Weights of a small GPT-style language model, trained from scratch on English Wikipedia: MLP 384 SwiGLU, normalized queries and keys.
Each number is 128 + 24 x the weight over the matrix's rms, rounded and kept within 0 to 255. Layers, rows and columns count from 0.

# layer 7 MLP up, 384x192, rms 0.118, rows 51-155, columns 0-63
[[135 127 132 124 123 106 118 186 158 106 144 158 139 150 128  74 146 130 120 116  99 106 140 135 157 118 173  73 105 149 129 117  94 160 143 114  59  86 151 148 161  85 139 122 148 136 111  95 105 115 150  85 118 130 111 140 112 132  74 138 133 185 154 133]
 [141 151  85 120  59 125 158 122  95 136 140  93 115 144 128 149 161 136 111 126 125 111  90  96 144 113 122 118 146 154 142 146 139 120 121 160 134  86 134 111 132 139 136 131 121 111 125 138 155 101 120 163 128 135 114 144 105 155  86  96 162  78 124 103]
 [150 105 108 126 125 136 128  97 173 148 132 168  94 102 190 137 129 103 126 130 155 148 165 113 114 104  73 107 132 165 128 137 112 170 158  95 152 137 136 139  82 145 131  93 152 141 124 126 159 111 109 122 141 126  90 142 147 126 117 137 101 154 146 116]
 [114 145 108 153 112  93 118 138 141 114 151 117 135 125 144 172 121 131  95 155 124  98 117  98 160 114 163 134 106 114 120 119 172 128 102 151 109  76 132 143  68 131 155 110  97 140 137  63 181 102 119 124 125 148 117 179 118 136 137 130 152  99 150 153]
 [127 171 106 135 113 149 129 129  82 145 132 152 102 151 171 152 145 167 138 156 122 103  73 150 136 151 131 137 139 117 130 115 161 121 158 106  97 137 135 102 173 121 158 143 109 137 128  97  71 106 135 104 165 165 144 165  93 122 133 117 133 144 126 116]
 [132 119  94 145  78 132 103 121 118 139 115 119 141 166 110 136 132 139 154 156 105 132 118 128 149 116 121 100 110 116 130 134 161 133 113  99 152 139 150 138 103  81 113 143 152 123 159 113  94 105 107 101  84 127 149 102 130 131 105 154 105 174 130 164]
 [150 142  71 152 141 102 133 135 120 154 136 106 147 124 146 144 149 116 130  85 110 111 146 118 137 171 100 203 148 130 132  75 130  77 165 131 130 122 144 146 132 111 113 143 118 130 133 102 162 127 104 100  95 117 119 161 133 121 121  81  97  70 106 120]
 [140  79 127 126 113 118  98 157 109 124 112 131 121 159 141 115  98 121 106 154 142  86 121 163 123 107 109 163 151 101 157 131  69 125 141 113 105 137 129 122 120 124 108 196 124 127 138 144 110 125 107 114  84 121 123 130 171 142 148 114 140 173 143 170]
 [125 116 104 131 127 103 154 142 157 150 132 117 121 122 146 123 103 134 147 113 124 149 128 110  92 119  98 123 140 112 114 133 127 137 153 126 143 147 151 140 103 113  76 133 132 120 125 139 115  99 131 172 142 145 144 141 180 113 143 141 109 159  76 158]
 [138 105 136 122 112 114 108 116 155  62  86 151 141 100 144 135 143 146 114 131 161 130 129 103 146 109 173 152 146 102 130 102 139 109 108 160 144  95 106 136 106 154  83 134 132 121  89 121 121 139 127 112 134 141 158 161 100 126 133 120 125  95 152 136]
 [158 107 153 166 174 111 176 100 126 131 100 118 106 153 165 153 118 158 116 139 147 124  93 142 118 110 124 174 150 101 129 135 174 137 160 132 114 114 123 164  93 130 110 111 132 105 116 124 134 122 139 117 152 132  90 133 172 100 125 113 124 118 132 160]
 [130 112  98 149 136 126 114 108 127 122  79 121 137 133 138 114 121 116 126 125 126  84 149 105 112 181 141 168 125 139 131 138 179 124 118  74 130 156 169 146 131 113 136 167 166 153 117 113  97 161 117 136 134 102 140 111 203 126 125 156 120 139 169 111]
 [137 123 144 116 151 122 159 137 149 102 136  81 143 134 108 128 151  93 139 138 156 155 124 117 124 151 117  81 110 121  36 164  97 133 150 104 143  70  94 120 118 129 132 157 118 176 126 166 118 147 118 125 119  87 124 152 114 139 124 142 123 102 142 158]
 [111 143  94 163 141 143  97 136 124 129 127 137 107 101 156 119 151 156 111 108 125 148 134 124 104 111 132 113 128 116 114 122 148 128 137 124 165 165 120 153 108 128 148 127 114 204 150  99 147 129 140 173 121 116 111 104 106 164 163 137 156 134 125 159]
 [151 105 159 136 129 176 127 126 106 118 105 103 136 139 101 149 116 105  75 149 129 136 111 170 114  83 101 131 111 120 102 139 165 104 123 110 114 174 124 108 129 130 121 116 150 145 168 166 128 105  94 132 109 130 127 129 144 136 150 119 131 110 106 134]
 [128 131 150 135 130 182  77  84 114  87 157 157 137 179 122 127 141 116 150 119 117 132 124 130 149 149 138 151  95  63 121 114 130 128  73 167 104 170 175 130 165 128 170 136 192 111 108 119 114 113 155 141 145 106 129 117 138 138 138 146 112 118 161 137]
 [150  46 180 124 150 114 126 123 149 116 141 144 129 140 126 131 149  99 137 105 121 150 163 136 104 120 112 148 162  81 101 111 107 123 108 103 118 139 150 113 103 137 114 107 131 111 109 164 130 112 150 115  95 159 120 108 126 115 126 105 113  65 126 116]
 [115 138 158 113 102 127 126 146  88 119 118 120 124 146 113 144 153 140 122 146 142 113 109 132 168  96 121 133  92  92 111 132 156 111 126 127 162 120 101 110 126 139 163 145 120 128 135 143 101 138  79 128 115 142 136  97  78 117 162 114 126 131 165 140]
 [137 159  67 157 104 122  99 125 125 174 157 122  99 150 160 156 152 148 144 161 138 116  98  93 142 114 117  98 134 138 132 124 118  95 119 142 123 123 141 125 150 128 115 118 124 115 128 115 104 147  95 147 136 163 148 116 134 109 117 167 141  91 139  86]
 [126 102 131 158 122 126 138 131 122  69 106 102 101 128 106 117 115 133 115 124 123 138 164 115  96 144 125  92  97 127 157 137 126 100 128 114 101 144 139 141 146 120 140 149 145 130 139 131 117 123 105 125  87 131 131 133 147 134 100 153 136 116 152  98]
 [101 120 132 129 121 130 152 153 111  89 104  92 135 130 119 158 137 111 126  86 149 127 165  72 132 162 128 142 131 148 158 162 150  98 117 144 119 151 122 116 124 122  95  83 150 133 143 136 138 123 125 141  96 133 104 137 121 138  91 118 117 153  60 169]
 [125 137  83 127 147 157 116 116  90 100 176 122 113 100 133  64 143 141 103 115 104 143 141 145 127 130 113 154 103 125 109 113 139 113 118 139 129 120 140 125 159 105 175 145 160 179 130 124 155 173 119 148 115  99 142 115 186  89  94 140 152  99 101 130]
 [135 181 123 125 117 124 129 122 109 150 105 177 181 139 104 116 138 155 148 106 127 128 108 121 168 131 158 155  92 103 117 102 125 144 145 144 128 125 147 152 196 121 124  86 132 127 138 125 101 153 148 116 114 100 145 113  83 109 130 101 123 122 145 130]
 [131 170 131 121 117  81 105 134 124 138 144 122 145 127 132 162 121 105 130 145 123 193 118 126 128 119 114  83  83 145 164 134 169 107 127  77  80 149 134  97 152 127 107 145 106 200 127 109 110 138 134  99  92 140 111 121 139 165 161 129 142  92  91 136]
 [124 118 112 166 172 110 118 113 102 145 133 136 117 121 108 120 121 163 149 122 117 116 149 118 186 114 103 136 136 108 130 127 152 123 159 133 125 136 117 134 128 124 114 136 147 118  93 171  88 157 137 137  95 108 115 119  96 132 169 157 135 130 137 112]
 [101 149 107 148 118 122 108 146 127 132 124  83 131 147 101 112 113 109 114 138 137 186 119 143 124 129 145  97 149 127 126 134 130 126 110 127 115 147 143 112 143 143 144 119  82  94 105 114 149 139 124 114 133 130 126 113 131 123 111 117 163 101 129 123]
 [118 111 149 121 130 118 138 140 149 125  83 125 101 104 115  67 129 111 111  94 138  74 131 105 132 102 122 138 157 174  98 128  78 110 114 149 106 121 110 136  89  80 137 141 110 119 152 121 141 106 112 147 138 131 115 139 154 146  61 144 102 150 115 120]
 [125  91 141 122 129  98 166 115 108 118 128  76 109  97 143 144 125 113 112 126 122  63 155 138 176  85 136 145 115 139 134 147 103 146 155 114  99 116 111 169 127 109 140 109 151 141 123 132 120 146 161 116 133 127 130 123 119 116  96 119 109 118 130 124]
 [152  95 133 169 103  92 134 115  78 108 145  99 134 159 100 126 137 115 142 106 118 168 119 141 172  95 136 105 103 137 124  99 114 154 156 154 119 158 131 111 138  89 120 133 160 122  87 102 134 114 136 109 120 132 134  92 144 101 151 132 145 158 139 132]
 [147 141 152 123  84 103 177 130 129 140 130 120  60 108 152 170 113 110 127 143 120 149  79 124 130 143 144 119 170  91 110 145 174 141 109 153  92 153 106 155 117 111 149  75  96 145 161 153 120 173 146 166  95  98 136 115 137 133 104 105 135  87 117 107]
 [160  84 140 112 122 147 167  93  83 140 141 130 133 118 150 119 147 113 117 110  96 188  61 104 128 120  65 143 147 167  96 161 171 123 155 151 130 155 110 129 158 132 132  90  98 126  90 167 131 182 106 131 150 131  78 115 133 127 146 148 104 115 156 107]
 [108  89 139 128 118 149 131 145 123 140 166 129 140 140  94  80 137 147 142 105 132  80 125 143 173 104 129 128 114 139 123 159 156 175  98 110 153 120 112 148 127 119 140  93 119  97 108 114 134 158 149 155 108 148 113 145 101 119 133 140 121  98 141 146]
 [174 126 148 154 150  97 137 137 160 128 127 123 110 137 129 130  96 135 100 132 151 147 134 140 148  94 150 112 128 122 137 124 131 150 150 148 112  96 116 122 159 120 114 168 153 102 115 148 107 102 109 120 125 127 163 107 127 127 154  80 148 103 147 140]
 [167 115 130 153 142 138 174 133 108 120 153 124 106 111 116 107 109 161  77 110 141 149 132 125 155 109 126 147 156 128 124  66 137 123 143 124 138 141 163 136 120 124 120 102 137 118 108 155 115 157 126  97 157 149  90 114 126 102  91 153 119 112 163  97]
 [134 153 121 119 125 168 139  92 151 123 169 121 146 151 159 119 156 153 149 145 158 128 108 120 150 118 109 134 115 136 123 128 148 150  89 142 132 152  84  77 147 146  99 103  95 161 133 112 129 194 117 130 144 124 132 149  91 120 126 173 172 121 127  94]
 [ 95 114 113 162 128 103 146 110 133 146 151 117 101 161 132  50 144 120  85 109 118 133 134  98 166 126 137 104 142 128 130 147 122 112 188 136 154 117 121 141 122 169 160 137  98 132 150 118 162 111 140 146 152  71 147 130 102 109 132  92 134 132 127 155]
 [101  91 139  97  75 132 111 115 110 110 148 103 142 173 148 157 126 121 103  71 119  82 146 142 162 139 114 140 141 126 123 104 125  42  93 141  86 124 102 125 134 103  83 106 174 103 132 120 112 134  77 157 111 176 134 145 115 141 125 135 130 149 121 128]
 [ 98 136 166 114 138 100 107 100 116 130  99 124 130 136 110 135 120 175 131 144 129  78 125 106 138  75 128 164 161 127 125 144  97 117 107 208 160 133  70 114 123 128 165 129 158 122 139  62  95 156 114  98 126 156 127 148 131 142  97 124 165 121 123 132]
 [ 88 149 101 123 129 117 149 167 141 123 136 117 165 103 153 161 136 132  53 164 125 135 129 121 131 163 145  93 130 109 107 121 149 104 132 120 144 145 156  86 123 147 110 117 108 142 138  91  85 171  67 171  86 139 146 148  91 153 143 142 150 123 136  88]
 [155 139 112  84 161 114 128 156 171 166 110 121 113 101 129 124 133 100 132 133 113 117  96 136 103 143 112 167 192 124 180 103 114  95 110 120 125 155 150 105  97 145 124  94 139 140 151 134 150 166 141 148 145 160 104 149 150  88 155 133 104 148 109 119]
 [140 147 152 131 136  62 128 134 112 127 108 143 157 111 110 132 117 133 114 184 133 119 108 129 129 110 128 115 129 137 124  87 177 115 150  94 140 139 172 148  81 125 107 145 119 145 130 159 135 120 139 116 151 138 140  98 144 137 137 108 118 135 139 116]
 [117 115 150 136 181 128 168 161 106 142 115 117 136  94 114 121  98 107 109 109 102 134 116 126 165 149 157 109 126 183 101 161 101  94  98 111 123 138 119 123 142 146 118 143 139 145 154 122 101 132 110 111 125 127 119 153 104 158 163 148 155 105 144  79]
 [112 125 112 104 182 150 145 153 105 118 126 112 128 105 147 115  80 121 124 168 135 123 104 139 121 146 116 135 135 156 147 164 136 130 136  85  97 128 129 145  95 136  97 121 167 146  91 139 100 146 113 190 131 141 133 114 154 157 107 134 124 119 160 151]
 [137 123 152 132 130 111 103  80 127  42 118 102 184 112 117 131 119 162 116 145 122 121 105 153 112 136 133 123 107  83 118 155 140 166 122 110  98  94 120 120 122 134 112 117 161 101 104 135 149 129 141 134 124 129 138 127 101 106 160 139 105 162 109 153]
 [129 116 142 110 135 108 134 134 108 121 104 168 131 154 129 137 127  65 134 148 131 135 141 115 144 130 130 145 114 142 145 102 133 101 130 103  96 137 125 141 103 108 158 119 170 163 134 153 149 120 137  73 110 155 149 140 157 122 145 153 113 103 137 160]
 [112 163 142 126 170 114 136 166 134 135  74 117 105 122 145 149 135 137 109 156 152 142 141 100 145 151 137 136 120 113 115 120 143 168 131 159 156 156 120 140 145 132 124 167 153 139 130 105 135 163 130 142 146 125  99 149  89  95 104 151  79 129 150 115]
 [161 139  98 153 175 147 130 131 148 155 110 154 112 117 135 149 136 147 156 113 134  90 109 126 136 133 163 193 129 131  89  96 125 104 110 130 120 144 135 131 110 137 137 121 153  98 112 106 148 128 143 115 136 160 107 149 122 103 128 137 132 167 122 120]
 [126 118 107 161 113 129 132 151  90 109 125 124 135 144 120 128 147  90 131 113 136 110 120 116 101 126 146 128 136 115 144 118 110  84 122 164 104 155 129 124 141 135 153 116  92 115  98 121 144  86 128 138 103  93 141 102 115 136 150 144  86 136 143 119]
 [142 184 145 111  66 109 135 137 110  86 122 105 100 111 133 141 150 143 122 146 136 117 104  76 167 113 108 123 107 124 141 170 137 133 141 153 103 117 143 131  83 116 127 128 109 123 131 135 105  83 144 140 119 106 108 152 147 153 155 129 125  81 103 133]
 [114 122 114 111 132 172 133 111 131 170  84 160 127  84 147 141 143 146 128 132 136 140  89 124 118 122 139 156 169 155 104  96 128 131 102 100 104 125 172 129 122 129 169 123 148 161 148  95 106 186 129 123 138 168 128 118 141 108 113 133 136 125 115 113]
 [110 137 161 135 110 155 144 101  86  96 146 171 123 127 134 126 132 133 130 162 148 122 136 117 187 152  83  50 123 134 108 164 118 137 124 123 108 107 115 167 101 148  96 134 120 152 134 126 115 149 122 147  92 132 124 128 137 154 163 146 111 135 132  80]
 [129 108 142 133 105 103 123 122 116 151 124 195 143 134 119 122 103 142 115 105 112 124 143 101 155  80 145 144 110 107 130 117  84 153 124 109 133 146 128 136 171 137 174  89 171 115 114 175 146 103 127 140 102 119  99 137 147 122 111 136 143 162  96 132]
 [134 149 124 152 151 209 105  99 131 108  91 181 106 128 161 139  87  98 158 136 153 131 116  87  96 117 122 155 127 144 136 144 118 138 120 141 130 115 135 152 126 121 123 139 122 120 147 110  63 133 124 158 127 153 147  88 169 111 110 151 129 128 142  96]
 [108  99 124 116 179 122 125 129 160 116 129 127 145 105 161 118 118 127 131 126 123 144 144 124 150 153 168 160 155 132  85 153  97 152 145 133 172  95  83 105 160 104 110  97 132 120 112 149 126  85 181  87 133 134 121 135 119 112  99 137  98 158 124 129]
 [154  88 139 133 140 107  97  59 135 112  70 155 141 147  88  95 141 199 113 132 131 213 126 130 103  65 137 116 193 154 192  82  96 177 124 160 101 116 141 134 163 148 143 109 131 107 158 158 126 117 107 150 123 138 123 115 146 118 146  66 110 193 111  93]
 [156  75  99  95 153 119 127 125 110 188  87 115 117 111 137 110 118 112  89 147 130 102 138 125 169 136 126 113 120 165 120 120 141 123 160 147 107 108 109 161 114 138 138 113 138 146  99 112 117 105 192 120 133 129 159  91 116 110 108 103 107 120 139 181]
 [ 91 140 113 135 145 122 110 130 122 130 144 123 167 121 160 118 140 136 137 110 136 145 153 130 113 159 144 117 161 103 165 119 164 114 100 114 155 122 159 147 153 166 118  98 102 109 131 202 147 156  72 124 130  97 102 102 128 139 130 126  80 152 131 122]
 [137 114 117 152 119 155 118 115 139 116 117 187 127 135 175 137 126  88 139 135 141 107 154 140  94 147 164 149 130 135 155 121 137  97 127 147 152 153 128 131 133 110 117 159 123 143 128 110 144 118 152 113 114 133 108  98 124 116 118 129 135 165 123 146]
 [ 81 136 110 143  94 130 141 127 133 119 172  77 125  66 115 122 123 155 158 166 145 169 134 108 127 138 134 108 147 100  67 138 138 151 141 118 161 122 150 121 152 142 132 120 148 116 108 107 120 180  87 114 160 156 100  95 114 167 106 112 135  94 163 127]
 [122 101 130 160 140 142 123 149 127  96 160 107 162 106  83 151 132 134 128 176 140 111  99 137 134 113 108 116 145 150 129 126  93 127 167 109 127  95 130 114 133 142 102 173 115 132 137 160 180 179 105 130 131 119 130 111 137 120 139 138 129 150 137  96]
 [142 120 157 126 135 162 144  72 112 143 115 153 119 135 140 161 150 150 159 111 122  85 152 102 132 113 106 111 110 171 167 138 108 111  81 141 123 144 139 123 146  81 115 125 171 126 158  85  84 121 113 161 135 147 130 129 104 112 138 129 107 110 134 112]
 [110 103 151  98 151 165 108 129 147 149 120 120 134 175  93 154 149 100 152 147 140 134 102  96 149 142 137 157  98 129 103 145 156 155 123 114 119 110  87 127 132 100 154 136  81 134 107 146 156 123 128 103 128 100  91 145 114 105  67 121 163 141 109 150]
 [147 102 136 121 126 139 116 124 163 124  81 138 159 165 104 135 130 139 129 123 126  98 145  96 124 121 125 144 129  97 139 125 122 122 167 111 144 126 125 127 188 121 164 130 177 144 132  93 136 125 113 148 157 140 137 125 109  72 112 152 128 132 141  95]
 [ 85 121  97 108 135 115  98 106 121 134 112  77 118 111 121 155 110 104 150 163 137 125 115 101  81 154  91 161 170 132  89 152 131 124 112 109 117 127 168 115  90 157 133 192 131 142 120 152 123 150 143 132 108 115 107  84 157 124 166  97 152 134 114 160]
 [115 180 145  92 132  95 103 144 112  91 132 130 173 102 106 120 100  98 108 115 133 123 105 147 133 119 145 105 123 132 109 126 137 159 158 130 121 118 102 121 120 129  80 189 104 133 116 151 126 121 128 132 123  78  99 150 122  73  96 138 169  55 102 141]
 [145 138 126 112 121 126 154 150 161 130 121  94 142  69 101 169 156 131 129 159 103 171 132 121 125  97 171 109 138 173 103 128 145  71 133 138 135 150 147 100 151 169  55  98 116 164 155 101 153 161 133 116 201 132 160 102 112 150 164  86 148 109 129 137]
 [111  65 123 166  91 168 109 144 122  93 150 114 128 159  88  70  98 120 153 157 133 171 146 177 142 178 164  79 104 122 136 126 135 145 134 124 117 107 118  96 146 114 144  90 153 120 106 175 114 104  91 106 127 135 176 111 120 153 149 147 119 105 115 126]
 [119 169 164  83 121 151 160 177 114 145 144 146 149 121 125 111 153 109 126 123 127 193  40 125 120 168 134 148 147 115 175 121 116 168 124 155  81 121  77 102  79 113 152 143  96 115 124  72 139 117 127 116 121 111 108 142  86 136 108 130 189 217 156 106]
 [109 120 108 125 162 153 138 160 111 103 133 161 109 179 138 125 129 148 117 134 122 152 124 151 107  80 110 114 120 123 142  89 123  97 136  94  92 146 147 128 117 121 123 129 167  98 127 136 118 144  98 101 133 121 148 105 119 129 163 142 151 148 131 125]
 [125 161 135 110 119 130 145 139 134 146 162 127  97 111 135  64 117 104 142 132 121 116 109 121 167 110 124 127 154 108 145 163 121 129 142 114 148 109 138 125 138 127  87 110 115 144 132 121 146 159 136 114 105 134 143 177  97 171  81 127 152 136 132 100]
 [ 89 109 153 128 133 171 138 131 120 116 142 125 103 155 127 141 111 120  80 128 134 124 141 118 148 125 143  85 101 144 130 137 140 136 126 162  99 117 151 116 110 140 151 174 165  99 142 118 107  91 123  89 101 176 116 140 103 142 170 104 127 136 167 102]
 [ 85  78 111 127 107 123 118 119 127 116 158 123 134 125 151 145 134  79 133 127 137 142 133 122 108 159 115 148 140 134  92 118 126 106 121 158 170  99  95 107 127 132 129 130 136 148 108 163 147 156 123 118 131 134 120 134 109 149 126 116 118  90 136 119]
 [132 103 112 106 167  92 139 120 139 123 148 118 111  78  97 127 152 116 104 104 126 169 144 147 108 177 154 103 104 141  87 123 106  97 133 131 160  96 123 148 108 160 137 135 123 161 128 149 151 103  51 103 117 156 139 136  97 105 125 127 126 118 154 120]
 [185 119 145 132 110 112 125  98 154 121 137 100 109 129 160 133 115 148 120 165 114 147 129 144 117 146 157 105 134 144 134 133 113 143 144 119 113 158 103 104 143 145 131 157  98 139  76  89 178 153 114  76 149 123 153 112 116 175 128 101 127 122 123  97]
 [101 157  83 135 164 136 144 176 125  98 125 161 126  93 127 127 121 145 123 181 121 141 135 129 143 150 128 132 174 145 153 130 135  95 202 132 134 127 156 148 139 147 110 133 134 131 130 141 102 167 143 122 148 154 137 138 140 163 151 157 137 175 123 145]
 [116 141 161 118 155 164 183 162 110 123 134 137 139  94 150 161 120 146 130 120 126 103 134 169 101 108 123 154 100  82 164 126 137 132 138 150 100 150 194 145 103 137 146 146 153  74 114 126 115 115 149 116 132 135 143 112 126 103 161 160 139 152 115 140]
 [126 145 106 120 131 113 183 111 116 149 155 132 128 112 128 166 132 114 118 133 135 115 158 105 169 167 129 129 104 123 122 136 142  80 147 120 177 107 156 127 114 125 105 160 115 116 132 112 133 107 102 152  98 161 121 103 139 118 132 106 172 120 116 121]
 [128 121  84 134 147 122 150 110 100 143 159 124 135 132 100 141 136 127 140 143 112 104  73 128 140 179 104 125 102 130 139 146 131 112 137 125 131 122 110 134 123 135 146 103 105 159 104 101 103 102 131 120  89  79  96 132 121 127 119 129  91 139 147 142]
 [112 148 144 137 121  99 104 134 124  97 137 159 150 145  74  66 111 128 130 108 119 135  99 143 123 117  98 122 154 144 119 140 130 153 158 119 133 120 145 126 130 144 145 161 123  89 140  94 156 142 168 133 120 138 102 155 118 132 172 131 170 137 111 144]
 [109 145 144 121 142  99 133 128 142 113 124 115 145 145 105 111 149 162  85 148 120 149 147 124 127 131 130 104 109 101 101  80 140 118 158 115 120 165 136 102 152 123  89 139 114 133 173 110 134 126 116 125 142 107 197 120  82 127 156 112 141 166 165 130]
 [151 121 115 129 102 138 111 126  92 137 151 143 117 182 133 125 139 152 102  96  79 120 140 113 127 113 110  80  92 144 134 100 119 124 129 179 157 203 137 108 166  85 134  75  91 137 135 114  57 186 106 154 111 166 123 132 107 124 100 104 113 113 141 113]
 [132 162 136 157 160 117 149 140 119 132 111 183  97 148 152 111 114 172 133 128 119 166 109 132 127 150  81 169 146 108 105 115 143 155 134 166 114 192 123 127 140 133 122  77  97 139  97  92 149 182 112 164 148 132 162 127 169 174 115 113 117  84 145 125]
 [119  98 136 151 115 141 123 130  75 135 158 143 143 146 101 143 147 122 160 119 127  85 138 121 114 156  83 112 146 134 115 107 103 152 159 146 116 123 113 122 161 125 115 104 176 140 127 132 135 132  97 107 136  92 146 116 150 116  99 137 121  97 100 131]
 [126 173 121 151 158 143 159 128 119 177 170 114 117 150 187 106 127 157 149 145 147 162 101  98 150 132 122  85 122 113 144 113 161  91 164 172 127 122 141 173 132 119 130 115 103 129 101 103 148 186 103 137 150 119 124 119 131 126 133 120 167 114 145  60]
 [135 139 136 140 102 186 153 132 125 127 131 155 114 134 116 134 136 140  89 120 132 208 140 168 117  98  92 155 107 111 136 122 138 117 151 104 100 128 162 158 104 112  61 159 164 155 123 153 135 101 120 146 109  92 114 160 117 125 116  98 121 141 161 122]
 [166 145 129 174 128 142  94 186 113 115 133 136 140  99 156 151 100 131 112 141 137 120 112 130 100 112  95 172 120 187 111  61 155  60 106  83  99 162 198 157 104 192 111 121 122 131 129 133 173  95 150  97 131 124 107 131 196 130  81 151 115 165 119 110]
 [139 103 154 148 177 146 128 155 136 123 124 103 129 121 145 112 143 149  94 104 134 122 114 114 142  68  74 152 122 137 116  70 139 121 117 138 154 153 132 119 131 150 112 128  99 131 160 132 101 134 103 149 144 103  95 153 116 126 137 118 133 112 136 134]
 [144 160 145 130 128 180 129 145 119 141 110 136 134 133 175 120  72 142 127 118 117 140 119 175 142  68 166 128  99 146 119  87 136 147 139 129 110 177 146 137 149 149 162 121 106 104 100 124 138 137 105 169 123  91 164 127 105 116 163 165 121 176 170 138]
 [147 148 146 149  82 114 159 111 115 130 105 137 129  92 110  99 136 156 151 165 126 153 132 125 155 159 119 146 151  80 127 125 118 144 128 168 136  84 137 153 133  67 133  82 136 171 146 115 112 187 124 141  96 126 193 144  91 144 111  75 131 126 159  88]
 [146 113 126 158 143 127 117  98 123 107 104 131 111 144 142 158 156 145 123 138 131 147 179 148 141  84 116 131 128  80 153 110  92 155 124 136 128  99 171 118 143 119  88 108 161 113 110 169 135 147 117 108  95  97 148  83  77 115 168 141 122 125 100 141]
 [123 170 108 118 135 149 119 130 139 114 152 121 119 118 171 105  96 115  94 167 130 138 142 135 160 143  96 158 150  94 117 122  92 122 116 122 196 131 121 122 184 133  73  87 136 100 143 148  93 164 162 114 131 151 124 120 118 121 112 101 134 110 108 162]
 [163 110 149 119 161 141  95 150 152 106 122 111 161 131 164 173 138 131 133 171 165 165 162 147 148 120 122 140 145 115 150 140 101 129 156 125 130 115 111 126 154 162 139 153 138 111  89 187 146 142 150 158 147 120 105 161 144 144 101 132  59 154 132 106]
 [156 177 127  99 110 119 158 113 164 154 154 144  88 132 116 105 123 111 144 127 115 113 134 115 118  95 129  89 156 152 121 135 103 172 175 129 107 109 119 151 135 169 102 101 112 118 111  89 113 164 101  88 131 101 167 125 121 130  81 131 102 113 120 112]
 [148 132 137 167 170 150 104 123 118 140 104  98  96 139 129 100  95 142 126 130 123 149 100 123 120  86 116 100 140 116 126 152 124 131 141 133 130 120 150 122 167 149 102 148 121 129 112 152 119 150 136 118 164 137 130  86 119 154 181 182 119 152 138 103]
 [139 109 119 142 121 151 104 118 146 148 158  70 157 109 163 160 137 155 164 119 146 151 124 148 141 154 130  95 153 142 131 134 137 131 118 137 200 102  85 121 152 146 136  99  85 119 118 168 116 181 111 113 131 105 143 105 113 145 121  81 113 113 129 114]
 [163 150 112 116 115 122 170 112 183 113 152  92 110 118 134 115 162  96 134 129 129 114 142 130 164 144 121 159 140 115 158 150 148 106 116 134 119 115 140 153 111 130 117 116 162 100 108 119 134 125 144 110 157 108 168 183  93  91 116  39 117 159 120 128]
 [110 177 165  95 175 134 118 139 139 118  88 130 132 145 157 156 148 130 126 144 120 144 101 139  77 114 142 114  98 161 101 114 114 143 118 136 128 127 116  81 141  92 146 129 158  87 132 117  94 115 151 134 144 139 145  92 104 102 136 175  84 139 119 123]
 [106 144 104 114 132 152 146 154  99  86 160 118 134  78 127 136 112 116  97 105 119 139 133 130 121 152 134 140 138 134 124 155 120 135 128 104 133 112  89  97 112 130 176 118 106 111 137 122 122 116 120 126 110 109 131 149  71 158 100 114 147 163 105 145]
 [145  99 106 174 130 108 166 113 102 161 124 121 125 125 149 154 136 133 109 165 126 130 124 122 175 151 104 176  73 168 169 171 134 119 156 138 146 146 138 150 135 130  87 143  84  80 117 144  63 162 142 113 159 122 135 134 121 135 143 122 144 115 136 141]
 [111 138  77 144 118 112 150 151 103 114 132 118 115 144 123  90 134 138 137 154 148 146 118 142 163 145 112  97 122 120 146 127 119 106 130 140 148 116 135 113 123 118 104 118 117 103  95 159 106 134 138 135 108 108 124 111 145 155 144 134 140 109 159 119]
 [114 144 131  83  92 105 104 161 127 137 111  91 135 102 114 149 145 143 115 115 124 111 106 152 109 127  95 125 127  69 136 133 169  86 115 139  76 191 138 151 119 123 122 150 128 152 151 105 125 154  88 131 119 132 122 144 129 137  96 161 128 198 134 162]
 [110  91 120 142 158 141  73 141 107  90 120 107 135 148 119 167 139  96 102 111 137 128 136 121 137 119  96 104 103 169 133 106 102 135 105 132 127 126 133  90 139 109 125  99 109 138 146 104 175 135 164 135  98 154 111 122 112 117 118 142 156 153 102 109]
 [134 207 126 138  95 161 181 109 115 114 153 112 126 150 152 108 116 102 154 153 141 123 119  67 125 150  94 125 109 120 159 139 123 130 137  83 139 165 128 183 127 105 159 129 118 171 105 131 138 106 105 157 112 160 142 139 127 134  81 157 104 145 120 105]
 [118 177 165  97 115 144 148 209 101 104 105 119 124 162 115 136 122 102 125 122 120 129 148 180 103 138 143 101 143 131 172 136  91 118 134  98 136  97 125 106 116 120 120 107 108 152 114 101 153  95 128 123 138 140  94 120  94 155 113 145 158 147 116 129]
 [ 80 150 159 171 103 130 134 181 144 139 139  99 119  89  94 154 111 152 144 101 135 156  94 132 112 171 145 139 161 115 121 138  88 146 132  81 115  98 111 121 180 100 130 140 137 127 108 122 142  88 149 108 115 105 169 140  98 124 117 159 149  95 102 123]]